{"head_dim": 96, "norm_place": "pre", "norm_eps": 1e-05, "parallel_block": true, "beta1": 0.9, "warmup_steps": 414}
Each number is 128 + 32 x the weight over its row's rms, rounded and kept within 0 to 255. Layers, rows and columns count from 0. Numbers have three digits each. The size before them is the row's rms in percent of the matrix's.

# layer 4 MLP up, 3072x768, rms 0.0378, rows 1430-1471, columns 96-127
097:144102165135105174068156191116095135099107104169112086134079130107140133151143051112134134125153
098:133081059127105190127197144122134129116110150140138164120118100157136119123144119097151156124156
106:230182094097135184152105100120171141100219143137197073086098130142146153169129097159085120096151
101:054163132115142136117141101175120115178174116156113151118121089166149117225136086142118119142146
107:151113184130135175100125161152111164130145129158129095151108103120172138107138150096173185101200
088:128139100169132171140129164213137109105157159164162173127167113121159130157135074149185178165160
095:171126118126156170129107132168141150137149110109138102121114126092097107130177153091133081097141
106:118107177122122131191137207157151109069098096060139130139159065168146182147158135105143147149120
095:152120192056114141131114201115062141063123133192138131069135110171141097172173143089161107096142
091:110095142163191093145180082107127103103136117192119108078199138146087134111096177143136078125101
103:174138138148144172086115083137164092141108106205143174044118196170129152133210145115166170099086
107:164095095153128113129174129191181156132121146131126143106039153173098138121122182091103161127118
100:139094134187130111133201138142170122141135098144179126101134161192158123136112143119163215161169
103:194120128097125160123186075186091159129157141095060142119153036105178129115109105142118164153188
106:128128115138163175153082192167083143066192105124151143164111127119077105122164130126129177193208
100:116120105113118130149102184137163163075124093102106135159122138065163103127097119124102092141120
103:117110091125143144141062129160107104110162149150181099131152130094100131114155160143071096187150
107:086155161149094111111153114159167111141117184103079143076124124070165149185164079163139162095104
105:076131108123144092127137186143164154105138165140164169148090130054162103136136129137111122097089
105:167156160055126145138107179120083118119126102120119182125131142143164127138139156132140159116121
107:160128119133114169162141189143123128066139148085124166133150059198157130132123101147126093073121
109:075150131101142077145071057097152122097133100095074130090182152092161124150130165105132092032109
103:058083133133087113125163172185131184078158145100175131069143139148132134133091078136143087113165
105:116064186123209152128145129161121195175117090108151122146113168163142171149196146181121138142188
109:106091125090183142141117109156179096139137100149128163173101136176167148145129130133138109130166
097:201118159101149142126087082129085160115112114101127193142186130125168155163199156124147121159110
086:122170105142111092151141108119171097109118088116107142139221131146145134057122119136173051139146
102:124145130133165104129190185171126116146114136191106121060168134113154091134164168129099157178150
094:143098127116153154168081145096122092135110235145099199126127123170140103138141103120174153109137
095:145179067084113130114131092132104144140180194164151156113185123200113109137135116101088149161148
120:163151129063193165106123164155160183183167165136145159103132099123154130178132133119195177164168
109:102133138141126086099185173104156097179154120140132191108139099158142213119122126164162132140200
099:153215114104133126170106153068140087096169194171177151103177127133131113104089107112168117062171
097:149148151088069186163093119139107130123138155110130158147137126098112123096158109161122119128085
091:105155128061119127109094126067137150147154109149124094179146173183147150056081087151119128151114
106:183133149131114114142133199064118120119144139127129152105121121153181168119109083180062130096111
102:179121163162127153129136200093119086126151099123133150114140157119183151131135123106232117128128
095:161096093197169153186166175115179082155182121136136137139131100145184194121129138173151138152172
102:124106129087199178160143158133108146135102144094124151110146097125131123151157119084111157208149
100:097139105156102160138138174119142187081207092053102100130198069106149186128111125115144152121090
102:139166102098091107093069093125068190102125160148179226148094075119171130120129122141197146194122
104:146169126130122146040137143107151130146161179157134199147101117142172139156136100139062148133163
# layer 4 MLP down (transposed), 3072x768, rms 0.0214, rows 1430-1470, columns 96-127
104:061117098093195160164126110131164122106140134119090150171137118171161162096106155127114111102105
111:098110210164114124158137169104127146145076112102142152139132108137143126122078164127116140138119
113:156173108145171125109131132087149189156143029124090084145123078135086135158117129155181145091085
103:174145153121150142101142153103122146132129158144120122108108139115102098094167124131135127086143
099:133135151164185138171111155122234107135164123174091141059159095144055124116096163093110164146113
079:087145142109101068185071125099131122052079101153109157115078187109145241128138164134061140106153
088:071132054108081122139192117115079114106150145101140132150042121125096108141131144214104136192231
113:111107115102170094118163126148085130104170164123153132123087150101130100119168197157084113136125
085:163124152146113111188072074089165111136153127100117165170191140142136145138112134140148137107076
097:123082141116117140077176153115162168183134175146121164135102099110138113093101098129137166113172
108:146109139116032175104114154132181114163112104110160112197142087147116123109084121100098120140117
113:187090113100090151074114121096124158117076072118162132198095139122109146089122090127177077149147
096:071141138147109064117080150161126131091110142076153126151098090056164128124132118056154104141108
107:137114108118180135157102087105097108110104107105096132170171128105125122142059182091077110097098
116:157127093088152103171091117155157157130125093122136168135107084147104163110143098141156138095086
098:146160078105188113134095086154132104108071133157169170120076169190076126115140135136102148181101
118:094116054165116130073172110150082120100183198129110103095114096147140124104098126139114158111130
116:161124122126188182121174159066134141137168136115127108156108116146111096138195109165119167167155
107:109145085070121077150107110116135172142106129166161126145089154163045109106085082095078100201140
101:112126150142154109116129085097137170088129159093144112104120131162131151078108122121115161150123
126:152156135146153102152130116172169108047146143096119107202146118145118137108095100038155140140127
115:133090157147147103091143096140121146069099145093141083178128123080100120162118132066137136131106
105:158134107111103111118105140134148097096105114162160106093124114145092126097137104123179062133127
112:087141153132081129087148136095074150143084172132144141146112148114112060138066100105080066159154
133:167118118097215150220182095114177128114141085181161169154124106166121152071071133077106119141136
087:102125107129100138111122135144120136176144081162101109073167157125107151157109139173136157104134
079:157151174104153104094112138193141195152111166104197174179069122124109157129159156122098104117167
096:121119102124125122133132118176102163098157109106132149104155075180076127133113187165152140133154
102:149156155053137124114232103149143118187088091126140113151159100075144186121174135146082156109091
107:152086168177152116135074116076162136092153108146171145115075140128146116129126107115220102095170
096:085130151136097155124145152162080141120119108086124116158105112168128122113156141121140107140142
123:085132101123110153160121093148117179073109118109138110132121135115164091084150159110144147106132
094:147108124160058124147089141115193128124133139114131110130073102054104154129074143132202148076148
102:104159081079167086133164139164098190136175173156169132111086129167108096096142162055140088163112
088:107132138108145093092148098154141139155104220157190152110135150098113106128155146136178107131146
093:090104170122078096119185139132183175149147179118136160144088153129161180124118157084177148137150
115:137139171107173101171119155114127098165118079119106101179093133118122116150153168146147086149132
094:170169114148129162120111127137105117117116086114135145074095129128084138182110144162154112103119
101:177147163124110129175138118123170117088148135096132150189106136128146155130124126090214145125111
097:114142149106198096117106106104147116136104178150131123176114092174101150115143140137163149080105
102:164135165164136147183131197132149106108131109134041091104143100114138170094126111135139126072217